{"n_layer": 13, "d_model": 160, "n_head": 5, "n_kv_head": 5, "head_dim": 32, "d_mlp": 448, "vocab_size": 1677, "activation": "swiglu", "norm": "rmsnorm", "norm_place": "pre", "norm_eps": 1e-06, "positions": "rope", "rope_base": 1020.0, "rope_fraction": 0.5, "qk_norm": true, "attn_scale": 0.291, "bias": "none", "tie_embeddings": false, "parallel_block": false, "extras": ["local attention windows", "value residuals", "a smear gate", "learned residual scales", "capped logits"], "init": "normal", "init_std_qkv": 0.0434, "init_std_o": 0.0, "init_std_up": 0.0434, "init_std_down": 0.0, "optimizer": "muon_variant", "lr": 0.00414, "beta1": 0.95, "weight_decay": 0.066, "lr_head": 0.00768, "warmup_steps": 55, "schedule": "cos", "final_lr_fraction": 0.0, "batch_tokens": [16384, 32768, 65536], "seq_len": 768, "doc_mask": true, "train_tokens": 137500000, "steps": 3922, "dataset": "wikipedia_en"}
Each number is 50 + 10 x the weight over its row's rms, rounded and kept within 0 to 99. Layers, rows and columns count from 0. The size before them is the row's rms in percent of the matrix's.

# layer 8 attention query, 160x160, rms 0.12, rows 20-63, columns 0-159
130:59 53 51 58 43 42 51 53 33 28 59 44 38 40 46 44 30 42 63 59 46 41 57 35 45 36 59 51 61 38 63 40 44 71 59 58 53 47 39 60 50 39 47 60 62 44 68 42 55 46 55 56 56 66 50 37 63 77 53 36 51 49 47 38 53 42 60 47 43 42 51 64 64 40 42 50 57 33 48 51 35 60 48 57 49 50 49 36 35 43 55 55 57 58 47 31 83 60 52 39 53 42 40 51 34 49 58 61 61 60 46 56 38 43 54 31 48 52 52 72 53 33 58 40 51 54 54 58 45 31 56 39 56 51 45 37 48 49 57 44 56 55 43 50 58 45 36 53 54 54 67 67 55 57 46 27 58 49 38 50
106:25 63 66 59 40 50 51 53 47 49 50 48 55 50 46 55 54 25 67 57 56 51 67 41 48 44 50 45 62 59 78 42 48 56 62 57 40 43 42 54 49 53 63 50 72 69 68 62 53 53 37 61 66 51 55 40 70 33 53 61 50 52 71 56 42 37 60 51 42 43 55 43 56 44 43 51 50 52 40 51 62 39 56 52 58 51 39 50 43 55 65 52 65 61 50 54 57 56 54 50 43 42 59 48 53 35 63 55 44 50 53 56 61 33 54 47 43 42 60 49 40 52 50 41 37 51 42 53 44 40 45 52 48 45 64 43 51 45 27 44 55 51 42 65 61 60 28 53 33 57 62 69 72 51 61 26 41 56 54 65
111:48 50 42 58 74 53 39 63 44 55 62 49 47 44 34 47 51 54 29 53 48 44 37 51 45 52 38 61 51 66 32 72 45 45 35 44 30 63 54 54 45 49 59 46 41 47 43 65 49 41 31 42 59 45 76 65 36 56 51 56 37 54 52 56 60 61 46 52 33 50 51 39 56 54 45 38 43 61 65 53 50 51 48 61 50 59 53 58 67 45 43 45 48 49 30 36 34 56 31 41 53 50 30 54 48 50 40 38 49 51 44 41 48 53 61 73 43 57 44 45 39 53 36 58 32 31 28 38 33 60 49 44 36 61 61 48 44 50 63 51 44 44 60 44 59 41 37 54 51 43 35 37 59 44 44 50 43 43 37 41
118:45 27 58 59 70 65 43 60 37 41 58 44 67 48 30 52 34 42 44 43 43 66 52 51 40 61 63 64 39 43 47 52 49 42 28 32 43 53 60 37 42 60 51 51 45 41 61 52 52 56 29 54 43 48 52 52 28 61 31 55 49 59 54 39 50 44 36 49 63 38 53 54 56 70 50 37 55 47 46 51 31 40 67 55 70 61 57 43 58 54 56 45 55 56 39 54 35 57 39 61 47 50 43 45 80 59 28 38 46 56 52 37 48 50 73 45 54 56 41 60 60 53 44 44 42 51 48 41 46 57 47 50 52 45 33 47 51 34 68 59 47 50 40 68 59 46 62 51 45 49 61 54 57 46 55 58 41 46 54 43
109:46 56 59 69 52 47 58 50 45 43 74 44 40 50 48 35 65 52 61 55 44 66 58 52 38 47 51 35 46 51 43 50 56 67 38 39 58 46 42 25 34 48 58 45 60 42 59 54 53 51 39 57 55 62 31 47 50 56 51 58 51 40 46 46 39 43 55 46 38 52 56 59 31 50 37 52 39 48 45 65 36 59 48 53 51 42 50 57 56 53 45 49 89 50 38 48 72 55 61 44 52 56 42 54 56 55 49 62 45 58 32 41 40 33 38 54 53 45 55 42 52 52 47 46 46 48 50 50 59 62 70 54 38 54 36 57 64 36 67 39 42 52 71 32 46 68 45 56 61 55 54 53 61 33 76 34 57 52 51 48
115:44 61 31 45 64 49 47 49 79 41 46 49 66 52 55 45 60 54 39 64 70 62 57 41 60 46 68 37 52 45 46 38 41 58 48 53 70 40 54 54 45 54 29 40 46 57 40 47 46 49 56 60 38 48 50 41 49 58 43 58 51 53 60 54 63 33 51 43 38 50 42 46 41 42 39 42 84 63 49 63 48 60 49 32 49 65 40 53 54 61 36 42 50 41 41 45 56 22 39 50 58 42 48 45 39 46 59 55 43 54 57 59 40 54 45 69 46 32 41 36 47 46 56 40 41 49 54 42 53 64 44 60 50 44 60 43 52 52 58 54 38 33 46 39 39 62 61 49 55 43 61 30 26 57 41 44 34 49 50 54
098:44 52 73 38 53 58 51 58 47 30 57 40 48 45 41 47 31 53 50 45 55 70 51 73 57 71 44 55 41 36 51 44 55 42 41 66 63 73 59 50 64 53 52 46 47 46 32 45 58 44 23 38 39 53 49 49 56 60 50 48 51 47 56 54 60 48 52 53 47 27 47 60 47 55 59 42 69 52 40 45 59 58 53 68 38 58 43 63 51 51 68 33 54 50 46 65 40 54 52 28 46 35 60 38 62 45 50 55 53 61 55 46 45 61 68 44 39 57 57 54 64 59 60 63 47 60 43 50 62 42 62 51 55 64 38 59 49 69 72 50 53 51 57 38 44 57 47 50 52 43 53 59 51 70 74 49 47 40 44 46
092:40 47 49 56 55 54 47 47 45 48 37 61 62 54 56 66 51 51 49 50 70 68 66 42 64 36 42 56 52 66 57 67 54 39 43 23 54 63 49 54 35 43 48 50 53 45 52 35 44 52 48 47 61 35 66 62 41 44 52 49 33 35 62 55 58 53 30 51 36 59 54 39 57 44 55 43 42 62 28 45 51 57 61 68 42 47 39 57 40 36 53 51 40 39 45 45 41 45 31 35 44 54 60 49 64 48 44 48 52 42 45 37 70 61 58 66 59 50 60 43 50 50 50 51 59 62 53 56 59 47 65 44 67 49 50 46 42 64 27 67 58 40 74 69 59 48 42 61 64 44 54 50 48 56 54 49 39 51 33 46
104:69 48 44 51 65 26 37 32 57 53 45 43 56 42 47 61 51 57 62 54 60 29 46 53 53 60 43 37 50 48 54 59 51 42 47 59 46 59 52 32 53 33 24 38 45 46 59 55 61 42 45 48 57 62 58 37 34 46 40 50 59 55 47 68 32 61 54 47 43 51 48 49 48 50 46 40 61 55 42 34 46 57 75 58 60 68 57 50 54 57 55 59 57 72 44 42 58 47 52 41 30 50 43 63 49 59 45 46 29 55 74 51 53 66 54 67 51 40 46 39 50 63 47 46 60 47 54 40 51 52 53 53 75 44 68 49 47 42 31 35 57 43 49 52 50 66 56 51 35 44 49 57 39 47 42 29 38 59 49 52
091:58 43 45 50 63 64 58 55 39 32 42 29 46 64 57 54 53 65 43 54 42 33 68 32 51 48 64 62 42 59 54 35 66 61 53 49 47 56 42 59 50 47 45 30 60 56 63 45 56 32 46 40 58 54 55 50 66 48 46 47 40 56 47 55 64 39 60 48 48 44 60 63 36 55 53 44 48 77 55 45 55 42 60 65 57 47 59 51 54 39 45 54 45 35 58 38 72 48 59 53 44 31 43 34 40 61 35 34 51 40 49 32 57 53 53 63 49 61 44 59 39 48 52 41 60 43 38 57 62 34 66 48 33 46 49 58 35 33 48 65 60 39 56 43 44 41 43 58 55 48 48 61 68 46 33 40 54 48 55 63
098:60 34 42 50 45 57 61 36 52 26 21 46 40 61 54 20 50 50 69 49 40 37 55 57 50 51 55 42 47 53 46 53 27 53 39 51 57 48 59 46 42 47 58 50 42 38 35 48 66 63 46 48 45 58 63 39 52 51 39 47 49 52 40 37 57 54 63 41 50 60 48 47 53 51 33 25 36 44 49 51 38 49 51 53 56 66 53 57 47 63 37 39 53 47 42 53 52 59 61 48 35 50 41 52 50 62 64 47 60 60 46 50 47 44 63 26 71 53 55 37 59 43 47 49 48 51 32 53 61 56 51 64 37 47 45 61 53 60 49 47 76 28 53 35 59 49 47 48 57 58 45 42 45 62 55 62 44 67 69 42
091:57 70 51 43 28 60 45 42 32 59 50 56 39 71 60 45 53 37 73 64 51 52 55 57 68 46 35 44 67 57 46 52 40 47 53 49 36 36 47 46 45 67 43 62 61 40 63 64 50 64 63 53 65 59 43 33 61 57 56 51 62 47 50 41 46 53 61 44 37 54 54 65 49 47 43 40 33 56 51 54 38 55 42 50 49 47 50 49 53 48 63 35 62 55 44 55 53 43 42 35 52 30 43 57 63 44 44 61 51 51 33 56 46 42 30 36 51 50 47 51 51 55 54 48 54 67 70 28 44 41 59 48 42 55 38 39 33 49 35 64 31 53 54 49 55 41 61 46 77 57 41 43 54 41 50 55 59 43 52 59
119:47 61 38 51 35 32 45 43 63 45 45 48 40 48 33 53 38 62 68 55 37 56 57 38 46 52 43 50 57 42 40 41 66 58 57 64 52 49 37 54 51 40 49 28 55 49 53 50 62 41 63 35 37 58 50 24 53 75 38 46 43 51 33 52 51 56 60 63 44 54 56 43 46 36 49 47 58 58 71 49 39 55 46 32 46 61 51 38 54 35 42 39 47 46 41 50 61 54 55 26 60 48 43 48 34 41 75 48 44 60 54 56 64 54 54 54 59 53 27 56 51 49 57 46 53 46 38 55 52 51 56 52 53 46 38 56 62 42 57 43 50 50 55 37 48 59 56 30 51 47 55 46 50 87 62 46 51 69 54 40
073:45 62 43 46 50 54 34 52 41 48 63 44 43 48 54 39 41 59 57 53 37 52 54 36 53 53 39 41 53 45 42 46 43 52 47 43 60 56 38 66 58 55 40 45 36 61 39 42 53 57 57 44 36 46 52 42 56 71 58 28 45 50 40 68 70 43 49 70 60 57 36 45 64 55 46 42 65 71 64 68 36 41 58 55 54 51 46 33 77 44 41 47 38 57 49 70 44 36 41 38 50 61 36 44 41 63 69 54 65 54 48 51 50 57 56 50 52 39 22 47 45 66 66 50 73 47 38 54 43 58 59 45 58 44 53 65 68 46 59 49 47 51 60 46 37 41 59 46 57 48 57 45 46 54 51 45 41 67 39 47
073:57 61 45 74 38 40 54 61 62 49 29 44 56 30 36 53 47 44 60 56 46 51 57 66 64 42 38 41 71 52 49 38 65 55 50 52 53 46 60 60 55 35 46 47 34 53 39 45 60 46 59 39 33 53 41 39 65 43 61 50 43 33 43 59 39 52 44 64 40 37 41 32 48 40 36 43 48 36 51 55 32 54 47 29 52 61 57 42 53 40 54 50 48 46 29 64 37 58 58 47 50 35 41 53 26 43 57 39 37 46 66 53 62 61 67 42 58 65 40 59 62 52 44 53 55 62 56 60 40 46 40 55 52 56 33 52 48 60 42 48 45 44 51 46 62 59 39 51 59 63 46 39 60 50 50 57 34 46 52 34
110:59 39 60 43 61 61 59 54 51 33 41 50 58 36 55 49 66 44 41 51 50 44 33 61 56 46 64 50 39 62 50 42 35 41 33 41 28 46 68 33 29 59 54 62 55 45 63 61 26 63 54 73 59 41 55 64 36 51 51 50 43 58 48 46 52 48 49 42 63 47 54 50 50 42 45 50 30 51 30 50 49 52 45 65 57 52 31 54 33 54 61 53 63 47 54 47 50 63 66 60 47 36 41 45 59 72 28 59 53 26 55 42 60 46 55 43 47 56 53 59 55 55 47 48 48 50 52 35 56 43 53 74 54 55 54 43 30 51 54 59 48 55 49 49 43 50 57 53 34 55 42 39 60 44 51 65 57 35 65 54
063:62 70 56 53 45 39 63 59 53 56 28 56 56 62 44 50 46 36 46 38 59 54 50 53 33 67 66 72 42 54 63 55 51 46 54 59 58 60 35 68 64 56 33 48 60 24 52 53 51 44 42 32 44 50 56 50 45 43 53 55 50 48 55 37 57 36 46 41 56 36 51 65 39 71 39 34 54 58 46 48 33 43 63 39 43 50 38 33 51 39 47 51 53 44 52 52 38 41 53 50 50 56 53 71 59 59 42 32 59 54 40 44 50 35 58 48 57 48 60 43 55 32 40 52 42 59 42 53 47 41 60 57 39 39 62 57 48 57 61 47 50 41 55 60 36 34 62 60 63 37 43 63 45 43 49 60 31 48 28 59
102:48 58 60 72 27 38 67 50 56 54 51 47 36 55 47 42 34 57 59 32 61 61 59 37 42 58 41 49 64 42 62 45 58 35 69 53 60 52 45 60 72 61 50 48 48 43 51 45 66 44 56 38 30 66 35 31 60 69 44 54 49 44 51 59 51 60 46 55 35 56 52 37 44 63 42 47 72 38 64 49 46 56 50 15 46 45 56 38 58 43 47 36 39 39 44 44 31 50 34 43 60 46 48 38 35 30 60 41 47 68 49 55 50 48 34 45 55 57 52 63 49 57 42 44 51 63 51 57 52 40 53 51 45 46 50 66 57 42 50 44 52 47 46 50 51 49 39 44 51 55 41 51 41 67 59 42 48 54 44 42
103:55 46 51 39 58 62 48 55 42 51 41 54 58 50 44 53 71 45 36 59 47 53 43 57 60 54 57 51 32 76 38 52 40 49 38 61 41 47 61 38 34 33 49 58 59 52 41 69 34 49 50 57 60 38 49 65 30 36 59 61 46 48 54 56 52 40 53 44 76 40 57 57 53 38 54 27 53 53 31 58 63 48 66 76 72 50 41 41 51 54 61 59 52 39 42 55 50 53 60 47 58 67 41 45 54 58 37 45 37 30 57 33 58 51 58 52 40 48 44 45 57 43 58 52 47 31 55 47 35 42 49 66 55 48 73 38 38 44 36 65 52 61 59 52 57 45 57 60 58 48 57 47 52 47 45 53 41 54 63 55
075:42 42 64 56 51 35 54 32 27 55 75 40 53 37 83 52 33 50 40 49 60 54 44 53 45 61 50 37 57 47 40 60 49 58 61 45 46 44 60 43 66 53 57 66 45 52 58 38 57 62 61 53 63 49 56 61 44 50 56 43 44 34 40 41 60 55 58 56 41 47 43 40 43 57 56 64 34 47 66 38 50 50 40 43 56 50 49 57 40 57 35 61 62 56 45 45 36 52 53 51 47 57 61 38 47 48 37 59 26 67 57 43 46 33 41 38 38 52 35 50 38 57 50 44 53 51 52 46 66 60 52 50 59 57 50 66 46 55 64 72 36 44 32 45 40 35 60 40 61 43 47 55 60 32 49 56 57 32 38 48
088:54 44 56 36 67 53 63 43 30 55 64 48 57 38 53 59 48 45 30 52 44 55 40 58 49 53 60 53 30 63 38 57 43 56 34 52 44 44 65 44 44 42 49 56 61 57 54 52 37 51 52 64 55 42 67 66 25 33 67 60 52 55 43 56 46 57 60 41 70 35 54 54 53 50 47 58 32 39 27 67 60 42 52 70 62 40 31 49 49 62 57 59 58 42 34 58 48 43 62 57 55 54 46 44 55 53 38 57 32 51 57 30 59 42 50 45 38 46 49 43 42 55 44 51 44 35 56 51 33 62 40 70 66 54 56 56 46 54 60 65 47 72 45 54 47 45 53 54 58 53 53 41 55 39 37 58 49 51 44 62
082:55 31 50 49 49 53 59 56 32 42 60 56 44 51 37 37 60 48 46 43 52 51 42 44 52 25 63 46 48 48 62 45 31 47 42 41 39 49 46 59 42 56 49 28 49 38 57 50 50 55 40 43 36 58 34 28 54 41 41 33 41 54 44 42 33 56 46 52 40 50 43 43 43 59 44 51 47 63 42 51 25 53 57 54 42 55 48 56 68 53 52 21 43 59 51 54 49 66 67 64 51 26 53 66 61 56 56 38 64 41 53 46 34 43 64 47 53 50 70 49 44 56 50 42 53 73 66 45 56 44 43 49 27 50 38 54 47 44 62 42 63 39 44 55 57 65 45 32 53 54 44 55 39 45 55 47 41 59 44 31
100:63 44 66 40 62 46 49 36 32 42 41 44 63 46 47 48 69 48 34 48 41 47 44 51 47 51 77 50 46 61 50 56 45 47 32 65 47 40 50 40 43 54 56 62 48 42 49 44 30 56 59 60 48 36 45 70 46 46 55 50 35 53 43 51 64 46 61 44 53 55 59 64 72 35 62 50 66 63 20 48 49 40 34 54 62 47 45 54 49 54 54 62 58 62 56 59 54 47 69 53 48 59 58 30 52 54 41 46 65 36 69 41 55 51 50 37 27 34 45 50 65 43 68 43 70 54 44 47 57 51 49 61 44 61 38 44 51 40 62 69 53 52 45 39 51 50 59 56 60 49 52 60 39 46 57 43 52 42 56 49
084:42 64 48 60 35 42 57 63 55 43 46 59 43 53 48 52 25 54 55 47 55 57 54 57 48 57 54 60 57 36 50 45 49 53 75 53 69 66 41 40 53 64 44 53 43 44 55 34 63 55 33 50 38 49 35 46 66 72 56 30 45 43 43 51 63 49 41 46 45 55 55 59 45 56 57 64 43 46 66 53 50 63 45 60 52 48 43 69 48 44 40 54 55 40 45 34 53 49 28 39 59 52 41 44 56 29 60 51 57 62 35 56 36 48 49 49 64 46 43 49 51 49 65 61 48 49 41 46 56 46 35 46 38 60 40 42 43 61 49 43 36 38 42 46 87 43 43 45 48 58 57 73 40 58 59 47 41 61 44 35
086:43 65 39 39 60 46 50 38 60 66 62 63 30 45 45 42 51 35 61 78 44 47 44 44 30 48 56 60 59 57 59 45 45 77 42 35 54 50 50 29 44 43 53 30 66 49 35 54 51 46 45 47 67 55 54 53 67 53 56 61 28 48 42 53 48 39 56 38 60 57 60 56 41 42 56 53 68 51 40 41 54 52 30 61 48 59 62 50 31 48 32 50 40 43 26 43 44 55 40 41 44 55 50 29 34 31 57 49 52 49 61 56 56 55 59 69 45 52 57 53 59 51 45 57 59 48 53 68 37 52 51 62 62 44 42 56 56 46 37 52 52 49 55 41 48 41 45 40 48 48 56 52 72 39 55 44 53 46 51 50
107:41 57 53 55 36 48 42 61 57 63 37 46 59 62 54 52 58 51 58 66 46 42 49 25 64 42 40 61 63 70 56 32 47 51 54 34 51 52 55 63 38 33 41 45 38 60 40 43 67 41 55 66 62 59 57 39 52 37 47 64 38 51 57 55 42 47 52 49 37 54 53 45 50 49 39 39 44 48 60 58 31 48 55 72 35 58 59 67 39 56 45 29 45 52 53 64 25 58 45 39 43 44 48 59 48 62 58 64 43 48 41 57 45 52 39 45 35 53 65 46 55 46 28 45 49 56 55 63 68 50 50 50 43 43 25 66 63 49 52 58 46 53 55 48 29 49 50 36 44 56 41 36 52 43 59 47 54 43 60 63
104:41 46 54 51 27 46 49 44 62 55 34 45 53 60 43 40 41 37 46 60 36 33 69 38 34 42 50 35 40 57 56 36 40 49 53 53 36 53 61 41 58 60 54 60 64 55 50 41 44 54 61 52 55 57 58 52 62 48 44 52 50 41 53 47 51 45 66 62 59 69 50 55 63 42 49 58 32 37 44 39 48 55 47 56 60 41 32 42 43 46 44 46 49 61 37 57 29 54 50 49 47 61 42 47 50 33 61 47 36 55 32 80 62 39 61 50 39 55 68 39 54 24 37 49 55 54 54 56 64 52 44 37 49 59 58 53 52 58 56 41 61 42 38 53 57 62 24 67 55 39 38 32 44 51 60 59 56 55 56 39
094:41 54 35 48 36 62 40 63 38 33 46 38 51 44 48 58 51 56 64 76 36 57 53 33 40 48 61 34 60 49 66 44 50 48 35 40 39 58 65 44 56 37 53 51 58 60 42 43 48 32 35 60 60 44 44 63 64 38 36 40 58 49 59 35 43 49 38 59 47 44 48 58 48 70 57 38 52 42 43 57 61 54 38 68 56 63 47 44 39 52 57 46 61 50 60 58 64 60 62 62 56 45 59 55 55 44 67 38 32 53 45 53 50 28 44 43 63 44 50 44 48 53 46 34 43 52 37 30 38 53 59 44 57 50 64 54 61 69 58 37 48 41 38 65 44 43 58 62 35 51 44 45 63 56 43 43 61 58 41 63
106:51 56 50 73 44 61 58 42 61 42 20 57 40 46 25 50 50 25 50 53 53 43 59 52 42 43 64 66 46 57 70 54 32 54 61 63 37 61 36 43 58 71 43 36 49 49 76 44 41 46 44 58 46 46 38 67 55 49 45 50 47 40 44 51 38 53 20 54 52 49 55 57 49 47 71 47 31 56 42 41 46 54 47 37 68 47 42 52 49 58 61 46 55 65 42 48 58 55 59 57 51 40 50 36 47 59 58 49 39 48 49 47 36 50 49 47 37 54 39 48 57 50 46 58 56 57 49 58 51 31 50 50 58 42 47 39 52 35 57 43 45 50 30 58 56 36 65 37 56 52 48 59 70 50 62 50 32 55 51 50
096:41 63 54 49 50 49 48 47 50 55 63 50 49 46 49 54 53 55 41 54 55 37 57 52 49 53 40 30 58 45 49 67 48 40 48 54 67 34 60 62 77 36 45 51 54 58 27 59 58 44 65 53 44 47 41 53 45 56 62 50 59 57 49 56 37 39 60 81 42 35 39 46 56 48 45 51 40 47 55 50 33 58 33 55 50 43 53 52 69 57 42 58 51 55 44 46 41 45 58 45 59 59 71 55 46 53 60 44 34 58 64 65 45 44 50 53 54 49 58 52 18 55 70 75 65 36 50 67 51 55 48 49 54 67 71 48 51 66 21 45 49 42 50 63 48 47 55 47 45 45 55 46 44 53 33 44 52 43 62 55
097:44 58 46 55 51 46 73 45 48 58 38 57 43 47 27 51 49 45 46 81 63 32 66 43 47 57 51 47 48 53 47 46 52 55 42 54 26 59 59 59 57 31 23 36 46 52 64 43 50 47 57 44 49 44 66 41 35 62 44 47 40 52 63 51 38 60 56 47 50 46 56 50 59 48 34 46 48 30 57 54 42 59 57 58 58 56 70 61 60 53 51 36 58 31 38 43 50 61 55 46 51 41 46 47 48 71 49 34 52 52 57 47 77 38 54 41 47 37 52 41 59 53 40 32 51 54 53 60 29 35 63 31 52 39 52 50 52 41 53 42 43 50 33 33 39 55 63 43 51 56 54 45 41 58 44 62 43 49 46 49
101:47 57 45 48 57 47 55 51 41 46 57 49 33 48 55 34 60 71 48 43 54 54 30 21 57 53 56 44 59 60 48 40 55 38 46 53 58 58 42 50 48 54 29 41 54 46 43 60 54 40 46 45 66 69 59 60 53 62 44 52 60 31 32 67 54 40 64 44 62 46 42 40 39 55 49 69 61 50 62 53 57 44 70 59 50 52 52 59 53 59 34 58 36 67 52 56 45 46 47 44 49 67 58 45 54 50 53 65 36 45 56 39 52 56 48 69 54 27 46 60 44 43 20 71 34 56 46 42 36 62 57 52 59 51 36 46 46 54 41 37 54 58 58 41 37 32 53 52 55 33 48 44 52 32 46 49 42 54 47 46
105:70 36 50 31 40 61 49 31 54 43 65 51 49 54 28 34 61 43 55 32 55 39 40 50 44 60 53 51 37 38 42 48 68 53 61 58 58 47 41 29 46 58 50 53 71 58 58 57 52 54 48 51 58 57 44 53 47 61 60 43 49 43 45 43 38 43 54 51 46 45 35 64 49 30 59 58 67 60 42 39 39 52 51 59 54 60 44 51 49 39 59 40 52 53 50 42 39 37 61 45 54 51 57 46 56 44 46 41 65 39 31 63 51 46 35 25 63 48 35 68 45 50 63 42 56 55 39 61 67 44 48 48 46 40 24 40 57 27 61 38 49 58 57 33 44 42 57 55 52 46 46 63 51 64 36 49 55 56 36 56
100:39 58 67 50 58 57 49 24 41 42 57 46 33 54 42 52 62 54 61 41 66 51 67 56 65 62 64 56 61 48 49 53 57 32 67 65 49 42 30 50 47 47 53 44 46 44 30 51 55 36 69 64 57 37 49 43 59 50 63 47 41 53 56 53 47 28 56 59 46 41 50 63 34 46 53 35 40 37 42 40 45 43 62 42 58 49 51 61 63 42 71 58 58 53 63 54 72 53 39 53 68 51 51 44 47 44 43 56 50 55 45 61 60 50 39 29 47 46 46 67 51 61 66 59 53 55 41 48 32 53 58 58 64 47 57 50 40 35 48 40 51 46 32 60 39 38 29 41 46 49 46 51 57 60 46 53 53 36 65 42
095:42 28 53 57 47 65 59 66 49 39 38 58 45 64 43 58 39 61 50 65 41 57 52 33 38 33 49 54 44 52 67 45 42 75 57 53 46 41 33 45 35 45 49 46 39 77 48 40 37 49 41 43 39 59 62 55 42 47 46 49 71 42 46 39 74 40 60 50 37 39 59 50 55 61 35 48 50 51 32 43 52 65 50 52 60 38 58 75 78 57 52 51 44 42 56 48 52 43 59 53 39 38 59 41 57 41 33 35 41 40 50 53 55 61 51 54 54 45 51 38 58 43 50 47 66 48 51 65 55 39 50 55 57 60 61 53 57 50 61 40 55 62 42 42 70 48 46 65 41 63 52 62 45 42 54 49 57 53 53 40
092:51 51 52 51 52 43 40 43 39 56 61 59 57 49 52 53 35 61 54 38 34 52 25 34 53 53 34 66 54 44 54 53 40 26 45 38 52 50 38 64 55 57 66 58 50 68 36 52 36 54 45 39 57 58 62 50 45 60 49 67 60 48 60 33 54 46 54 68 61 51 55 46 48 63 43 49 49 59 49 67 47 64 47 53 53 27 50 41 63 60 47 66 46 42 70 37 43 60 34 57 46 33 50 58 40 44 70 41 55 70 52 55 42 55 58 41 57 51 47 53 46 31 54 53 43 52 47 55 44 60 62 43 52 45 68 54 35 34 62 48 50 50 43 56 44 47 44 41 45 41 41 28 50 43 48 36 57 28 38 26
102:37 73 56 51 64 55 33 40 52 60 65 34 44 50 65 67 53 70 52 35 61 63 57 56 53 66 59 59 39 51 48 59 44 50 64 49 44 44 66 48 51 45 45 40 31 53 36 46 72 45 53 70 52 61 72 49 47 50 50 56 34 40 58 50 57 58 51 54 47 60 42 55 49 64 49 51 57 41 51 49 57 48 65 27 42 65 46 44 56 33 53 31 44 56 70 56 45 49 49 54 41 45 38 55 32 40 54 53 54 53 64 40 51 45 70 50 62 50 49 36 35 46 42 65 38 58 49 27 63 68 58 49 58 49 36 35 55 42 44 41 59 45 52 54 40 50 54 41 45 48 36 51 45 38 55 63 53 36 62 44
093:45 60 60 62 44 53 42 35 48 51 48 45 66 52 60 40 48 48 43 46 38 65 39 46 37 51 44 38 41 55 57 58 51 63 45 48 46 46 63 40 44 64 52 64 47 66 75 53 73 69 48 62 41 46 58 57 49 25 61 43 63 51 51 40 63 56 38 52 49 59 63 42 56 49 48 56 63 53 46 48 42 51 61 63 42 60 61 41 59 41 59 42 51 63 52 54 45 60 27 56 30 66 52 73 57 54 37 46 54 58 65 34 43 61 30 51 53 31 47 64 35 44 42 53 41 75 46 44 51 56 63 54 42 47 34 52 39 37 46 53 35 39 55 40 49 38 50 48 54 62 58 45 51 56 62 61 65 52 37 54
096:56 48 47 67 57 60 58 60 54 55 57 73 56 34 49 64 46 43 62 53 41 56 52 62 39 51 47 45 59 58 61 45 57 35 57 51 42 49 41 47 63 55 54 47 44 43 51 36 42 35 55 43 50 22 66 51 60 45 59 29 51 55 30 34 45 42 41 39 58 62 43 54 39 62 49 53 43 52 43 39 55 45 60 56 60 32 55 36 45 56 42 53 64 51 40 56 48 46 63 51 40 69 45 53 60 58 61 59 45 59 61 44 61 64 76 80 70 41 53 46 54 56 29 47 54 56 43 47 51 53 50 51 56 56 72 56 44 47 55 31 39 55 45 59 44 60 50 43 51 54 60 57 73 72 45 58 45 46 41 47
104:48 50 53 50 57 57 48 61 66 43 63 38 44 34 62 62 51 67 53 56 53 40 61 51 55 55 37 49 53 64 61 38 59 51 47 47 51 53 48 40 37 46 43 45 49 65 65 68 51 48 48 51 61 40 46 55 37 37 58 50 46 75 79 55 21 41 40 52 60 56 39 49 48 47 43 46 51 59 60 73 49 60 59 63 50 55 38 59 38 41 48 46 52 64 45 40 23 50 45 51 46 57 45 54 55 51 38 69 31 52 55 39 39 64 36 53 48 55 52 54 44 54 47 32 48 53 49 52 74 68 44 39 49 53 55 44 62 66 42 36 54 50 69 46 48 48 48 35 39 54 59 54 44 52 29 65 60 64 46 56
101:63 49 45 56 47 61 56 55 62 49 51 58 38 35 63 54 59 52 69 56 60 48 37 39 65 64 46 36 44 54 50 52 47 28 48 56 50 44 52 51 60 41 53 30 57 63 44 59 55 36 44 49 53 42 53 62 44 49 38 44 63 55 48 34 79 48 45 38 41 44 40 37 58 49 58 51 40 65 53 44 55 62 41 70 33 63 38 34 47 47 55 41 41 39 37 41 50 57 58 33 31 65 56 62 47 62 59 59 51 70 43 47 52 51 57 55 70 50 47 61 44 39 57 34 50 52 54 45 58 40 84 41 49 42 48 64 55 40 33 54 37 38 57 54 39 57 52 45 56 57 42 36 56 41 46 57 54 38 57 38
104:51 52 57 59 53 46 50 56 47 50 41 72 54 35 47 28 59 42 42 72 50 42 59 56 53 40 44 45 61 60 50 27 67 51 52 63 52 40 47 42 51 38 63 49 47 45 59 45 47 52 54 44 85 59 56 44 40 37 58 39 34 36 58 43 43 45 57 46 60 56 62 65 50 44 52 52 46 45 19 42 39 37 46 46 58 38 41 52 43 43 54 46 63 53 54 53 71 61 54 60 52 62 55 63 58 53 65 53 44 32 66 26 49 63 63 49 45 42 49 57 33 55 46 59 37 59 27 55 57 37 57 57 53 48 48 50 53 42 48 48 61 44 47 67 62 43 36 60 44 52 50 49 72 59 44 48 57 39 49 60
106:32 52 47 50 55 66 56 71 69 59 51 34 60 39 47 52 65 56 62 37 75 31 69 42 60 31 49 54 55 38 49 58 44 56 34 49 46 44 56 41 68 53 39 45 53 56 57 54 50 39 58 41 50 55 69 44 54 49 65 48 50 59 49 38 51 40 56 46 59 53 46 47 42 50 49 62 59 60 40 45 57 52 60 64 59 60 63 70 51 55 56 62 41 44 26 61 39 50 44 57 52 61 32 48 35 48 52 57 51 34 68 47 46 55 40 62 34 53 44 59 44 70 37 67 50 58 53 60 58 58 53 51 42 35 41 39 40 66 41 53 53 58 70 61 38 69 47 48 53 41 44 56 45 47 50 46 37 57 35 49
096:38 59 53 54 46 30 32 57 71 51 64 41 40 55 53 44 48 44 41 41 49 39 66 42 36 51 43 50 45 52 41 57 52 44 51 42 46 51 63 55 52 54 56 57 42 33 35 47 42 30 65 48 54 66 43 43 43 52 47 37 56 57 53 45 31 61 39 51 58 47 41 55 44 46 45 74 54 54 57 54 45 57 48 46 48 72 53 26 45 53 50 51 48 58 41 40 42 40 42 53 45 38 46 37 52 33 52 38 56 45 60 60 44 60 49 57 59 61 53 49 61 78 55 63 59 56 72 49 38 45 48 52 61 49 60 60 46 63 61 46 41 43 72 38 45 52 62 52 71 50 38 55 32 24 49 58 38 26 60 42